From a checkpoint of a small transformer trained on Wikipedia: width 256.
Each number is 500 + 40 x the weight over its row's rms, rounded and kept within 0 to 999. Layers, rows and columns count from 0. Numbers have three digits each. The size before them is the row's rms in percent of the matrix's.

# gate: layer 5 MLP gate, 704x256, rms 0.15, rows 217-251, columns 128-255
# up: layer 5 MLP up, 704x256, rms 0.151, rows 217-251, columns 128-255
# down: layer 5 MLP down (transposed), 704x256, rms 0.136, rows 217-251, columns 128-255
gate217 102:568489525447426516493515503554488411524421459477507497439476510540526436561512505489537577524493505594494507509505568481524465440490524441495437492499469452501476505541473485552489481491486507389537503472504497577492495490482442526518612529521488527513424540504514496515481485453502541480517481592535510560502469469438505444490512455609521504493490480556501497544479481539531520483549
up217 105:550506483516564463524525568514482520473432432471525418527515501602470516487478501531482545455510454553520468528430550541537537485580439491502498481572490480512565482424548485570452482489519543507569491492480543424434528504464524509489522438454433462525546400506563472474501508467467529526472468495471535544511526511514515571436545471521429464510510539492485495556563543496515383447450
down217 098:461580489521553483499410470439499485490387582506521527478480476460479496486481487513461535559518566507442461565501474514470496503508516489446542532548479551528475473490503517510532432533546522510550434548539475481513563506457491544506543517542442586515552478475495512504479480502476513504498463574541551479535470565484554527457411504534475495527523496444399518545582462488539485441497
gate218 089:470507474488559501471548473461583448481503524491496495548450513541498463521447487512538538512470511571565503470490515467548452525438493473485499521497524558488445426541515508514504451481504490425531451466526467555559461520458467485502491512548480486545429583539458491523476522488482498493492482533488554472470514486499463545445418503544533524543597413538517466501546517525494500504587
up218 097:469474497470482516456516483500529522550444493492542577538448520537523475537524518457519503562489488524566527491479453414503468491402541436464557476450455538494555516581518509542495512517499491514488541493499448545452548481475541455531506555463586431503453404554548544533543435458484465486535609485455477436470503619457503502522530520504530608517491606479511445453495543514445513467453
down218 099:565534509532486559514528467458531504467488508502493456496594528592484537481530498489522499464463473498512464477528519482542514490514436492439510514486493473511458526479494542503505556522467523481453460537473449560466532579463435484473501459533412471515448511495493463482486503423519515541563436460537508469450582476500498529432428506499484549484524486501522522531455510485453456504490
gate219 096:519468542512445514493539520463493567545549457497538423493508516433588571479501452530423542517504512493434469517518436465560453437533491510472534473538456526578555424605452482471574469479517496510533511491509452415509445524534494537457546458483534454519509529508496578479475529470429522454483479550520534530533538512489524480538509514525450531535423523456467450544565459430512551483423
up219 099:510550513463539548493507434511493472444456569557425583565513486454463511493463522544470544418487499424481494481575523500483510520478371493448455498494500522485526445519500445519461518520484491465543534531463453520510497496426528486488466517528491453564472492533511424492453469532551475558458516514549445480544461477515516502543494479536526498569495488537498541426410443482576433511500
down219 100:490522448512530504587511546579509591510472451505463512524502415447518497469551449517507449444559440490578542549510491459518516479565538551548535531440518482521501509447512523496513535523534540471457522451506485505456534474457575478505589509478507463477500555452511517565514508459516523432508487471545547537449456533540482556498531543454398484485526475453444524516510520518509541491499
gate220 124:492479476487530554493495531523482491480517496454521406493550506515419491428528512425490553529457469481508451603496458449532503536418428589456525535544510481521517488505499470493487470552474468513522548539526494579500447478502505594506512465560450495533480520484555526451489533504571510409487487500584482562461494540503539454457528433502527489508531559593545523565520466433519519460482
up220 115:520447489516530548532444506503472467537493462532518590436432524487429546463518489560437507547476568461529545567546539488548539517399500541479442511449561513490540508500522488470501478545529462549468490463513518474510488523629481528459494531533538523484461482473540469540456496448518453426540492509495542476539526508510440517540409543487556426497442508526478498535483567487536501488465
down220 110:515517516447547493520536543465465479510524409547445519487445437549471438549494480418503488501541494433534413454483509505465543498527519497522431463536522499455473489483489483475478536409531544456559525517484522444504420510464499518456452526474550473496481471538585538575468576519504525590573513496515571485482461580502554534510536481464521462592543446544514525473463464416544490542520
gate221 097:521498528506449465513532454448433534537520430530454429491484454530565454499450527522490566514473499508511541541484531495488533524508516488434511489553539525446521510499414530584531444453568534452556469457458525521567501453433560474521496559471524539479492533601627462512476518451555482482403486520493519536454495453522452448531533515573499550469429519493582532499519562521545509440461
up221 103:468482496552513490476513527472514472495468499548492558555466523541517560485535514484494479507556578418564496457492483507492467500568481452505496454499469466473564480534519533503493594518510521544430488477541482476489491583527509539530423447486489426431428516459503537512486537562497537539464529517533471562530505440392465533450539450457479508517465454439475532420538478504400513523503
down221 089:544483511512461549576570521550474540563472455477560422579456450505493428579536489541478593462462445547438535480465528507485520482471517519488452474547544493507477573479490451561483490405496537411504469503422518506499493483524493469497494535494543502426521444530510482522486494480504555481516488528477456534369491539512453505509500558485471504529448484488513527488485523475532460412554
gate222 098:557449477547481555494532548493536539543530556468459492516429507452493536479519472459459491522458479543596582444512499508475514501457547496473494526507455595449561425473519549511512490493492522486552459436468491474555507471547433515508485553571470531515596502503478515478423429514525511522399519573412478558517468500485517472474463513523531493493520459471501537474441438484455530514497
up222 099:484467524499517500522480502550584489505461488523515525518535570577455596470527606500484541519486518491511487545549484474498566435506531516499484529534502490470469507513490499437541474480543500538507626512570470495486511464478510534488528417543470482446462475479501552504554508526472454437525510433565504548477478502528531507512534480492549515525487540503555548497525519527511469530514
down222 101:515443498493560498480508468520453464461603471536482491490435436525479446477496578493515527520521456501491497435556501531485508451532482521512504491529539423479470454471455439543433522552551524476454510455532507463472406530447504542482595487477465520390550556505528491483497590498517485481462547545456471464554501470570494469508450521518494503463492496489554471549457460519477541520486
gate223 102:442506455488509527460446479402521564556436513573432524491512518502511518451470488505512494458506488534486494452467558463540496496493514608487484475484434481507578520502561542508510587461503478544460516452512511460478486515524491516503541520455445500524535560500402480502458494436484481512436505470452430501492492485563514484447583484537602536488485477549463581483510474502535534521527
up223 107:596484544444526574459452493505502532519486499519556499513456441508507475488513551494504500466503578501456512468472520482508505463502505519570474518490490521516534499396483512513457492498390493466470563554495536612492475437444417480490458485498485561534570520539501471506520533512470500465550538468511470478445635497451530531490522451474449535516546469527517488479412485526534526483557
down223 102:521493491470469472502487446485487526459482502500470489547467502387457500522459435506464468450474496511540499546513552541556479545493502472492513511444535506482453457475503523521498523544503568506435479543501493476480529418580515521574520451419467458602486493439490477530490471505513490547498530442477489559442486478448414523444443498463519533562477585571544557475506481521444489513518
gate224 090:481474471595549503536461494539481507445584464482505522549497519485553565593471516538467507516546526504584476478411491509507537516533454535492563529513477523495530472516517487484494497556501462453483495499478519498503446507502564510484561557531544535486487431538499432519477541476450526501502479498518510449457427403420468487481498521482482486470491481471523548513550419582515458541536
up224 099:484476518494468490467533557428439523549454482466556530541505481478540446484506500504480428467549436492479564489584510485602481509486558515532473481483527562473484517576489430538512542398512486548515499523497461546499535544502507525470525529467491457494435490525546555506525492462545522522466493435551566469573568466475484608510451532472447520551473562460546520438510541579484425539461
down224 087:515472454584487535531461508416525450470481544464535517511473577506486510510418502569477479481482490504468442526451437489498558563450419490518518560532503485412547497427509496491457493532523459398478477514492559463506531445515538540545507512543555533564432421476413460554477481473506459472518498511463441557394457489504451561484502459459467530505487480581442476498552487495479535501545
gate225 104:537418489455441484528422526458457485505475494516508456530582531559489501472518579542460509459518427587504495488489583420541510576493550508501544481539513500528481407500470502410559504442462506507524512493480466565446475498468488493503450477601510501555552526506501532518414536515472487466517489418481497462465509461403482499547558486481488577531522485496524480511441495506546591517496
up225 106:479491451506491444455551476493491493459500496480478445464489572548528493499536449530493472497496495518544521520532460490597556504509534527490558461518487418506544580453471529497515538548529531496457425582530544484467502505531579505519472436425520470558478506596465552451410530435451505499446507421537498499451494493496510527500523527480471481487483548540525550587540489509486562460569
down225 098:541508439512498516482457496460472447535567405460529531540536526469461568420479474456500484483551553471526538464406528483460485534601497495538452526556464489559500560507503489498456445458535536467518510485522549457424510491534490531575482470535432555494500479481472507495485460520526516535490493471458482394561502431489618509487496505537560495461455474483507552504484427519485544511496
gate226 097:575506589464483499473464517541482489482499452567549549507521482474445452447475460451551552482487474525398473541501454517556475481543513502539452494526489530462546559439508524504483579511548566456511456453509570518460489508453490447533517514494522409550575514483435491540453466455495518510489537552467452526453490502474501520511470479525456515432460491469555466590438477524520508457541
up226 099:492536500521500504543489588535520488524476484568497470541438504540534485525522531532480490474471512481501519523531531443426618446507563518514492500470525509558458502458475506535497437550416502492529527494442545418500566481523505493493480500564490564549516505547532427489500578541505453447537543541492603490533524506545474478486485568452531512555526540592483499504513480495414510512542
down226 102:507478489504511453541536472509482421511508536484502459547535393491545461562525580489592536494530536515545482531512516456500569520517539474480502515491520512394487451555448457471471470590514521482498543496453512517492451496545543496531537561560513469467527473536467541510541492539456489451452500519509495521575441453475521456454516561565474518510535500489453508447525550461463475556463
gate227 099:526548505441531449510570441488433551596552474467495502529496481452517495547535500370388497535478416498489500539547502541458488485518479537509490511536536432513523519480496489547475514542480513495456510472465482491515534490487521502541519515518477434477534514509453466503452465532453470454560475433443527475568492496500547458472600496493509539557476472573558517459407530443535497507468
up227 105:478456484540533550511454544537549483461531528550588511490482504609520474513516474432523503451530584513461505437513500516508540546442517462463481507549447549510463538529532460475485474486491417435530553452520456488431575479459464492525519525526502468486493574519432497483485507448549466535515515504511483455539511481511458461514442483462551501499474573508454482484546417524482530422510
down227 099:577510501506581490479425493499480472490436442515568563514494482557570536468515491440473520456487463476531469436619540550463481394515525510494464496511446516503572528505460537528590503506502526474460481501500524497565517468464461552468474538563516497577515522403440501507466510569490539485531578473548467499534484525461461539507555557418497492561521509519526538501489458465487505532572
gate228 103:470458430495468457433553525428516567539473507488460483534524512475458577449427484543490441521526441528528460508526506491518494459513512501533506548448507492529501543531527518510511510430479488480508474480446453504572511542555544558541481544514514522461517443444496515478448412503477457507496516489473459509521599489447483433475485514561475518481452523498515472522514494594492471509495
up228 103:500418483416510416426584511506491462466538530516509445505456521466531559509514472554422465455545468479504479499572496512554530488441493475578483486516529451539518522487466525490441487581537513547511462498473449494525510548565547530458480514490537405561414468430496493535443505454501465531496467517495456457513547520582506472528476454525543565559472514532470514538503492521487512457423
down228 095:518543490515542569454426516470532509513545452514513552459540534491510460512459484455571533553532547512491549468516434437457488519542473500510517505552569575499553450482555474468547510507454550460459450546479552513419527500417481481478507455459564521544531493536499489466459520537476476567514573448493509517486479571442465448529482507535532544457531476478457525531542480521474477504510
gate229 093:488463503541445531527568477501432512462500441498503526519485541536476505476476472416519433519465521505504514478460501550531513526452482488511589539497505478510524459523508490524495473505543385518482450505536521439535498477456567542512483583588495551502514567491509446551455456471481424575448524503449492511533530477526560450485549445416480509463448459504507464510470562503541466507565
up229 096:455538498565500471547479484501525515417446433529520491540537591500529500585543507530485514555471573450487452544529542530543527478525512504529449527459487423478490371492544513477474466497518392529481552489553535498455500451554596509486524517598516537504497411538437483526515478531547479500502531506488447479534476506529548523540523434494550530437478526500449508494495492567542426503480
down229 093:537465457481512421490485509502518533465567488475482576545453513558460457516476497557463460464499532466501550492528488522493499469496474538538456513550446534501526502499481561506540434527495561432519551471515542486416578629479436458492581471549493477476529529465476431511501539552517448514520513471577514408614507472513449486491473543475494481495493380510425512455514543433511506486504
gate230 096:496496543449367496529498501403390527408497550531573492446510512431427510504452523494442571439561498545514492549449513466516473540445480451562517518495489548459508467482477574505567424526572565570436524498476445477502510482542504426475501497515493487495461500536537514493550463492465497520517456539489549495517503467498524555445541556569553507455558465535428495545505508517477490531526
up230 097:529516456537406554582459473498481524491611471523535469486514531500470533488514519543539516480574540479607466493558503537520504495557469483505474494472507553438544534474523472434533477463491480505496526455544547521495551548494527497515534513519527503511515572522592462548492522567508537477519508509489504542449461505519466529553467451463543442487580584472427512557510455482559444519507
down230 101:521489504561556488564464423542434509489478505441459513546516531527480537433525508507574569507499574564506527496509530499463536465476499497443521484436485535549519540474566507487493609568445543455523547492541464511508505467523509532480556499528540542566534512454570523514438516569522486525493468446419481479467549568466426445544450485485514495480463594461466542469447497523512471492536
gate231 101:535525533491566497565488454501549492475507521510465511459524472501530604460568446451489464521506534441517441451456476467418479527415524502469551552498422524492523468505495478478458552531472547541485543499405518524429478528503556470503497551532449475470433510425538515451527487464480537479476441513522496495521419473460460559451461517500505539510475471434459544464481541512477517475526
up231 100:453545515534520574474452437498529514500555463521453584472476556504549576506512474503404461509503579525530487459500477521466489468456498412531503491540525518530499501575473504514539509522491551429417537514445538457545469524580525546543486571530582501501471487496442484536506530480503469522469526516567499517543476528552490486489552437549501497471496540409524517496595479514500492492526
down231 102:433588541541460530496504483447475511519516455535560509561569450476495576535501535599542525520540479434521426534514489546530536502483545484478517541547515529523510493516493552501484507531469476442532526481530499466475533501623498467502468481475476500491478494492469497484470549424477440522553479552520471537452499518564542553570479501439542511518465496434457484480432498513501570496416
gate232 095:483488493472497520544573508501474557526440552523500500500595462483467496478526540476457503530500505530495493525485499510469467516460452459492522619473515467458519486453446484546498488495571503542603483538422562499592577486541517407504481536449448567535531503462537454531533541461501476531522541492448477538569454499517431556516502573480551488557525517475454468533513455445470526495549
up232 099:503442522469497572469567472527510544456490489502466526530419466508444430503475555480509496499472468551447490524510503457471502447456434443545510521558550479462468556455520456446512455519555538570523453459440570500486660418551511382565427478397519456533497523447551448562476543504514565502398469485550520514501519519514527532470542479496495492495474483533503442511544489463479504522524
down232 098:518400508478540432487503429465508479517451492498498503456479462494479537490412514452454507492545571472493464468494540573496488584544498591512576538551521498497442414515520539508509521499540504464431561482495502532556533488459494556630556482476523511524494552476546474544530488504420568464474554542549501560548471498512533565520537482470530475532494482479538509519463459503496544494510
gate233 089:487486465511601529484549470519537529500530516510407579519568523498534460535502459470542470538539510498535574514502453525447472505443510571502509486528551495381528547498511508506499513509541548515514606515523522491549514499427501422544545466449513529498494551581506508538512467422439491479385412530462531487448545531579517522527434436518510543538521507511477519442529532445436481472496
up233 090:560517421503426542512520498482448487498555505534483470418472578535459530469538475507462498426476466555540516533452493495549567488490485513569497501563525520619591549497429578462513483493486517555429517569515534495458515526567516490517487489558434550551500476551528483502497522471506441501524474464535580475497485469513506488504559535428500562514440487466500469498562518435578453471443
down233 093:491550462459523495541447522484504480535517503478442412469485506576467540485470526536481531523493484490536522575524498465503557502467384425539453499481513477540464547480473542481493419396561509492473527475511455546513659515432456534518463466505473505501492528474522462451466480503475505550502577552478467427489504512505493486513463453486500457449475531529468494560487498497540510466392
gate234 101:557443514473458442538512485486468525503537420487475479467496490492489518559494483553459426556435541469502470535456494519513477549495558463480511503509532489461537500523449535434536475486454467525461456508504498467524479529514498467498532489507528551542510527575461462474566543444458449525476475570475486523432521532450482471457436449436503515522509501467519466499449482536555508518518
up234 103:553546505466428474520503445428505520554501450484469531466534460458525418507561482502406476486545542513485499515507488495424378467529486528493500468527468483507463531440431537485425490511456515468547482502505560505590486516555482525429526538559509478441541553494400533468572573487511509470467538413429519494480526481511479511443601462429445464515495457389502513538475504474545503499501
down234 104:543456521506386476570487453501523506478466545552568508491567514478494489515465495470417538519475474483520452553545490568491521421517466494460466386454582503460460492455537538471499478452553519480517515416542504461540473460517550585499411487531487475516538510554525495423477538461516545513473542539481504595459523559465461492484472498407464472495550491441486478498542452491575507439518
gate235 087:468544457502484481481520539510500592557468532509556438543591472475598486486462483481511508472567505470448540570501566526541513527484468525509441444531462521473534500468531496531482457491556467509552520492469507496511558540520479530545496459555592513459448475481509490533505484504457494467480544560531516494452527546461497487518467523543480539473470539484396475465572501475513497498532
up235 085:464483553516513461495521481536495444552551531467502535458512523592472407441487565481483494570469503495497542457450502526433480470529516437492567360452449505460417520509491473507536522537456441525471566486494485510522562464527514583416489571507427527522518525458573473503492517472508482567519554470508570545534519487498495486471455489497500529513515505493501483440472511501515442520563
down235 095:538519411494544471546482549507491581538506514530405505475525541546545478506516448551528509492517497479509558508482447550531528420434494511524553460524440493528525526525515563507571466494472510498495524574481510548495478438487520518500476517543465490587468508419507472494535422505525448569466519544517542443519515411469522518486475479430486517480446429442545539464506459487494479500588
gate236 101:476543478517472488581537508422439500493512452514496556553459477427489507459534558537524559576477527488532495549479529491569463536472431521452482537465515491490495469460505578561541473507493488432545500532506527530507522479427488494544474468527482582557556586520485543512494458544465494517518518504510544587525517438457516470516590526477458469564449483502506497520566496492517473562481
up236 104:535423491501560563506475475458509471484491494432475465409501509498502446504511460500543472463529468572455478547478383513503531404461525512518555488491491509457462507544474467493429551491523512449477433516455483487507495485579517513469493576499480423495470505526531433519577541599460574560576500433562459500492482519449470466510451482531467527503503468488482535488514482507583560481506
down236 100:591520447538547601498480423521459505520565490505469502490521443511611478482459482481545562531546529556449504463524510467456446482534507449488529514451497502496567529562505529518459571523506473532509526473468473495502528476517452486449458426504467532502448462477549537492442509495450565577414439509468544481478551462450551462489479465520540477520561411548542494451506526525504458536536
gate237 104:525564435532490461523523540474491478456522479488461510466522576474503448449489472552493463478528546488498469539527450502516502472492538464492516484521551503468573491509529415455505400460540560479465501537512435453571572527480512453563559581466537472523536536481485500504517498406443484555536538446499464495473533521489452611468464471446446530477480452491546516505489498489499467587591
up237 113:490535505498469528470493523484538443479551511494499534511487563507499537445484619529499551483492518457466586480491504440453567570536528525504479480518482533451486493515522503577447456506508427500581464503472484515524538517504491492477500536525447548563477460564469508512503477382449407476508478484509491456513545472471541482493509484514473521474494518489478497469536571586492481554551
down237 109:441436489531510516457479555436505490467510469527553422486481546516523565561469590480457499505510462468547462548456548496570480523477528460556508505514484526495482484499477544468493510462561484455522383459448477522538526471532511518544530398456490496536474536454549467485566511517472593538458481429542490484534528495491496517478577547466553420537528510509511521516453470473522500505432
gate238 093:481546498525516528567532472475524492522545494617469552516536442495550469433557480498540564559508522589529447485479514604463480559430412545479537519540509464529448496535534465530481503461480535475535465499439464453463522486488484495421445432559541502495490504488490416521497528464553499513497506483508561559496538527561511491507544509517489496483438532497489446551418477514468515456572
up238 098:550516480485468478465435587477517583516463513451606424405542524486482536519569508464474492430478509566542485571512507486509473483445504492491452511577445503545533449518492532547566514485497454538505464521598488501548482517550535485527548508467473550529449539489529510438456423463465411552560514531617486463525537466487499435456435536512481530512523495494543515462502504511504459526526
down238 097:557528457547502489583569562462499476536560508514529472499576535492453497513498574571434478516456468496526488454466542499508511451479505470478492449445505509511472559542447467545530512496449536548497465466496443569504501469472434565488456500558441501473480520563470428533482465508542559506505503531445502563497528483508477492594494465541533456537566523458515478513488543493520551433508
gate239 101:484537446515433429463580465496480515519477481495412520534516375456490479498489530467500506419505509539551515510464482426511538523514476493386481475522472480483477475506541572451605523480493462490479497456530425544449482517447512555515505469563507548462578527503482512496444496496541431537478442487539471528497464515441542439507526467480477435524536459444563524575411443477511544474422
up239 102:542477582546384560520437551522508486566547536453475549522532522481462520488506461475559497513447483494489477492495515481565579436489479509437456536396521479493487519429481509491504480522471588469556499486458546548518505503555518463485509495536473517493490432487473559517573467439510497550483476482518491540565535534494595512539498482423551483509502556505628551521431501478465558557533
down239 100:501499469433507476551478553473450513535541486523549479521470457458538476577465481495489468538550486439460460478514458501520557509536444524487498525462545478546526496484550424528525527547426407474428458499450454502431452421549534489482531466452476481455513545486421547575526490454528473488462421485508535492461553554548498523468383443546502425505505494531456523452501538521497444474466
gate240 093:511473468455477527485532503535434565485512522483492461511435502523538446559502439506467523515497512482453547539481567388468573471536504499508510487493402487510502508479605522511481489462487530502469479568511495474484423602450459515509474550429459554531470497498511503517458510521498491546545493505544487580487423445552509558528462559494526447546470532426513463494502497538454494525524
up240 090:539464505526513499454522448486558456424463520498510572500539566469447468535470502463470468408433475550535520481492446484583553533508465533493593516571515441449526460528399480512462507509493525487474455444462541470525445491499467489544475520479453457412499503518523492538433472441547536583564457485475497448477443544435490380486481443536441537483485478444588557499513537476535496511499
down240 097:588531531539491444481521490513458522516444411525452509512484545470497522558485459557551564545489519509520473437533511471493461529567509484525539541515526504535461517521508490519448479513438545580566568471472480561476514479457536518488505476483537530448484564445473454482494484452460551508494528517484512556505495489514455458493548475500499491574467423461558561473451503494484485545477
gate241 104:491481477422586536474479488517485510458518493505535522456423395479552564469478455473517561506531457532521482490487538479528532511428480613578503472567495449529567494516557546507531576507586442504483518475531468570508454535459513426514496522553508522553451552495507519431511482476396514493519587504495534510452501509465587515488524464465521537499439476439565538482442492454492508496510
up241 105:472513483454542562482550474480503506531522477516491483542501449529503518528536540586475446544425484502453494498448517519459550485510497490494562481487441515556425414549437535522547512518513506491554520498568459508457432551531469577463463479490536484514471484498478529523472422506557485527561528466559559484497470502509503446442452543550462504454544440554439418493572430485551465533476
down241 101:485465488532439482569461477516493457494518480494508543468507564494567441496467463518537452429534499472560487510512412531502434490478479541477519498460442440500496567559443479503506470484528479507460481541495508489460524527528505457597500511515504471464463539533563526502540508493498505550550526463467453382507492367470507409478451565467441449503419488420517533522534522515520509497490
gate242 086:455541470526490554434526463550442480514557515543524549478533506425502525557509491463482430498526468535577447544452498501524498521499559481493491587470593521599533499509470520484546516584484477511453487435486517469588568444515496433517413488530430490527507479531489504481499544484504601453487518478596541466525484497563469506434489543547549519499497526483510503483511547475504441477566
up242 095:538558457498505471526463556478537528505534479539448496561424535469530421468562541564478428500512469369494538514458492496446535492557519466468496511541527473423510428526569535497429484470461570485510474511545508478466501469531503514469530502542558482490540464550462476518457492447531531473471469512518418534514445501434524544452468515580445501537502475489480519454616517507461494542443
down242 094:501455473552523499537520509512467471542488548481468463520568465506556482517438457555474497480485453443585524553527474484551528504471487501510543504476546540523485568545530490497595484513537473462453521416491510537474571489492438475496406463513524485490492403485525486557480458473523542556513528543508521514443534550503493466576475551551450511500520461445508519477432561410490494508533
gate243 103:473490512525470562489534453596531420513541528559520490450590473465530513555547496541462497488501522538506554460423521510527556510519508518511545511565534533482517456496523538509463539474539473455513513491569448510505476488494487493419475530514558517543437485493467559542526511495449469541451503481525525603525495492477490459514450469497526483558422476467488513496547481524522571437525
up243 099:460571432527438426520437486460476420484550438504448486480507492495438468528481513558581568460529479525481447488480504420469514516488498513498511493414427502585496523504452521509499482464498586470533539534467635540598563538503524505493483537415538562429519548555517495477495524526521552489505483420499523490495514441504508438491457528520428468498559466490457494490484499522468524463464
down243 105:422535504574487502512535547534491544472503500508394565531464474501464560478530446513488483486559494497497505538523524528508511482531530461584520539560458501507490491486479494455542476471458499623527461469490482584600494478491551468444468485526590559558519529503510509512544507468527550527478483466564466503533558485549542489479484457512465377508459451439525523534559433475468477528524
gate244 093:549445573550544476520513523393515491415497510467471464501494535449498460483529481508472472495443417558518496506475509512534488458515487514460504496547510487534433525550501490506461509413515441502421462443444482528493464486519574475502486468509469496479450413437453466480461563454546477518493492508483501473542496547475468434546517474520483549459544466466526571483543564489470415450532
up244 091:487497479583454530505492510553486471494466411521554572480467521493473528560443461455505491506479521464498508465459486558528469496500481534497503474459485496573543543440524494557526521485449568549524497552504464485534421491482537472539463486568544479516508481526529441433485493498507476458502505553479481581444491537542478499443456496522500565464468562565501461485512474448478538449453
down244 097:445450472534493519549431523509487494437486520551529392492491476480514470509469427523513502428483484507527527508500457478512417480450473560550489432491448528482517541511569482508369486504399530598456563454510484452512444440528473459556497571543493523478530512441521498507512445493565466479483490525540469559525421474547423452447503540545521525515459531487497575448492526497486478497434
gate245 090:540548484445479485435514498461533489510476450503498545568534500605482469512451546550482504479535472515546476457497504507466569443494484524494542490508491498513477512401513526482444534486477573508488484479461477483499517554492496605499442479473507546523482495566532469506586512511482519509471463500573488554491501428430531492502602518532470497486484486466495481560473487539518523512480
up245 089:453466479450357536486505457482424455527538472480480526474537450510508469429441524491486581434480486479418424533502445512436533459490538526511480528487469492446524497500489433477486491564538545581500509478546499471487539498491525537477515501503537438414482465469536535539476503462462521519503525474522465515496504592483388454518469530460509518483553505485539557529530426569506520548556
down245 098:546510469529474519518463566463518492531515455423443524441489515485478472564532556507516508477474464495539495391574561510530499540469527436523453518459555438543381480486518498496464447537543473515533473460498589461498472471476538505513528576462517536451480447490470577516465485559432484518506491493493537492470471573461495461471532527510494602482520561496544490538516568482540488482573
gate246 088:515501500474547481527503395514474431496465508385483460533502472510490478479548512509485464521571501548535486514510475488521488468516497490512563464437506537537538491478542479541482510502504497515487482552520424477491423519540530483477516506570491572517486497371442410471550570390460457482530506539490528494529550435621490497555591493464474561499488482460476480545551534458476476473515
up246 096:470429510597516448461468481556533469548551536523566527517546453511523456467561417513525453502505530482450475474541512550511539547512535488578459481555514457484518539533570495530505533454499452581484505455503546547424583528489506442530475440458457509481554514543493460523540462523519561491558495482527550468543465382477535505491453546463504521488534483503481582489476508502526501464498
down246 094:518539546476537502501524526526515389498501500543472467521541470487461629558495486448478539447477496501504566448500449425567508534463479510485549479474576532464508483486463533499544449521448458497491523476489559487516500553408474536474545496474455517469519423519537591556487464512500569497468509473530491544524454512480535563435471438490460446429439502562462514507457492507403501475536
gate247 095:553466580468495547492573443459465485498492480405484580461488498495465521457481509446470454492419455579408461460501445499490553477462478470530451457505535476527517493477475558465532494500498524470510470488473447528561502575535467476516513571545483485471554487558459484538398479494468453515532531461499516546431540458524522462529505494563494494524509478477471494524495513455516531476541
up247 096:494503472490429482494430496473517522542549490543552476533506538606574491510533461521562548507536515540521535562523484450525493499581541468505524536560463515421566455515437482489438493501471488491458463460530554498505531466497454528525556407527543474558524511411500532420495516598492570493492470495502440553538493538490536479449513484470508519498502471522551425496521495502465488520460
down247 083:547421442531507568480547502537498528505526511451492534468492477534483497421494496497422496519423507474515429466502522445510555448459535493514503480469570556518488508502486553469634510508489558479572491515516463473489420530561444527549509577499461424425521562497468543492518529438453478537541518477539482553440457476550498556542514447475464489505526561550539446480434488480492497478496
gate248 094:467536476498551447564502488554460489520557475458480449510539419477505507502541466526526461468466537496487468591528488464500463490471481446532443448493444512591540479480515611504514452489480502449533463505473391481460513469430563537530516530510480457504458535554571460479461517483537503480461436456555471515467456518466503511479480489504494483527552527509499471520550456560439477562491
up248 093:534518482465527464466557505472539500471479449514505467432547423498495529492470505520545510530501499457552486461483479519488524523448480498465474492511515531525449481510564419512459495502409568555482518543472523513499525550509504468484520501518463476505542533436413548489485483444497565465554496572502511561507504490454505454538522498467557513526528504519555494485466471482532473478432
down248 099:514509510514536453502475438561517414511498467507449499488523437502526479488525537506529440477526454557489419535473460464485512458475546469529540443559417526478570544485488483474481474514469465452588449460520515484558490550496457547482508491514481506490488521468498555489385480530527535472442509492512460477477512556555570506511483453485450501458557508522476495479496451455475479537510
gate249 095:461496488425488521559515534475455509489508517491434490489457468519473404483528546494420494488441537473539517515546554508547507540506558554527510479506453565511433520477537461507407480474438450449582468445517551508462542563430511482486489432607515483510457520516505442500468418538480477436495420523527570508562530459471443531505551490538541532532554485568523502537518510474624521564520
up249 093:529485464442563512493451567464498557470512517604558521597551526495542452472506472481535477440462513383488486463519503504477501546542507521461501520450490460488541502449461546453505488479469467512525554502465507482474532413485513516516508515472531470516516533574551580525583478532506495476476531523524535481550480446461538461545479506457431424452469517501476500470593454492503496464513
down249 091:574363542559480459476404503480472441536467523377490491494500544501507546487547561555519456471513510480461528528520528504544426469507424465580458543569446470457518520493491438500549452530415495538467500476504529470472513514489476435461576502412531497511513524509530525477439461466484487583526465509466486482452413523482525502499552526527508533571451485497457489526425507500534513519494
gate250 096:468461513453536531471477510473543519562512536534515453434456465493536478483520571409496497504425560490473496434458577379464564460426484511483495509490496566525444522446469544481514498452478464479461494474435499495562437513492541491384516516530499462500492472459488531532479489488468531516508471481470476467481555525464554562481521456448477568522558454496513468455389537521527487491480
up250 101:511529488477419514532440485470566554497515491417506581559459540530495456477477436589507460479603481481545577525516436541548537533532523410434540478470491390541560529478492481504442518530455497573497499492507512483430496485484558535565416456496436455534518502561540472549525475465487468505446514513474445538504501499525459512475507458534511505472441512485484464548572567505508468459544
down250 099:528522431487502482454523482508526526483509452492491556438501555565521488483509554551539554482563533488502511421428430489493498498461478451435432552536500511466555478482502488538443442574518502528492484459514554559454483469505478404566500498512560514500477481512507537506527486535511473483554526477553411486526456538541532463471479471431497478475535558486506610536438465608530477459487
gate251 094:528499492534531525508437505558466426529515519540555472491438527509504522460441536442482517443499496550493470483524490489412450512477496493504480527539445516525442511481481508513468544521499456492513482590455464473518529450509564515510536493540458479444480485493460528469484514550567494525459490432530533517480376575523460480462490423533582489483526486432525503481504492507574500472561
up251 089:524528439451438560502480523452525474502451480547533432423567548521515570591573495536465498596557432473511482418479479523536430524403481525460519497527490481509522462505532481525525463558533477502463522453474539488539485521541457518461543529499464566570493497554499557507439527524418538462499506535505497518594540517568523385517533498523545525539566499442493541375521533544436518548497
down251 099:505526429468455455426535504498538407444465457537513402462508467505496539541533555579526516483465518550533514472501564500499482566497508409487511577530520514511464539503530486444527449498490515543569506466419483461487475511468506514502543508532501505516453473410500528483538491504497448586502473455504471537491511527535506515549577414521586499560525545450462502384524514526508497483577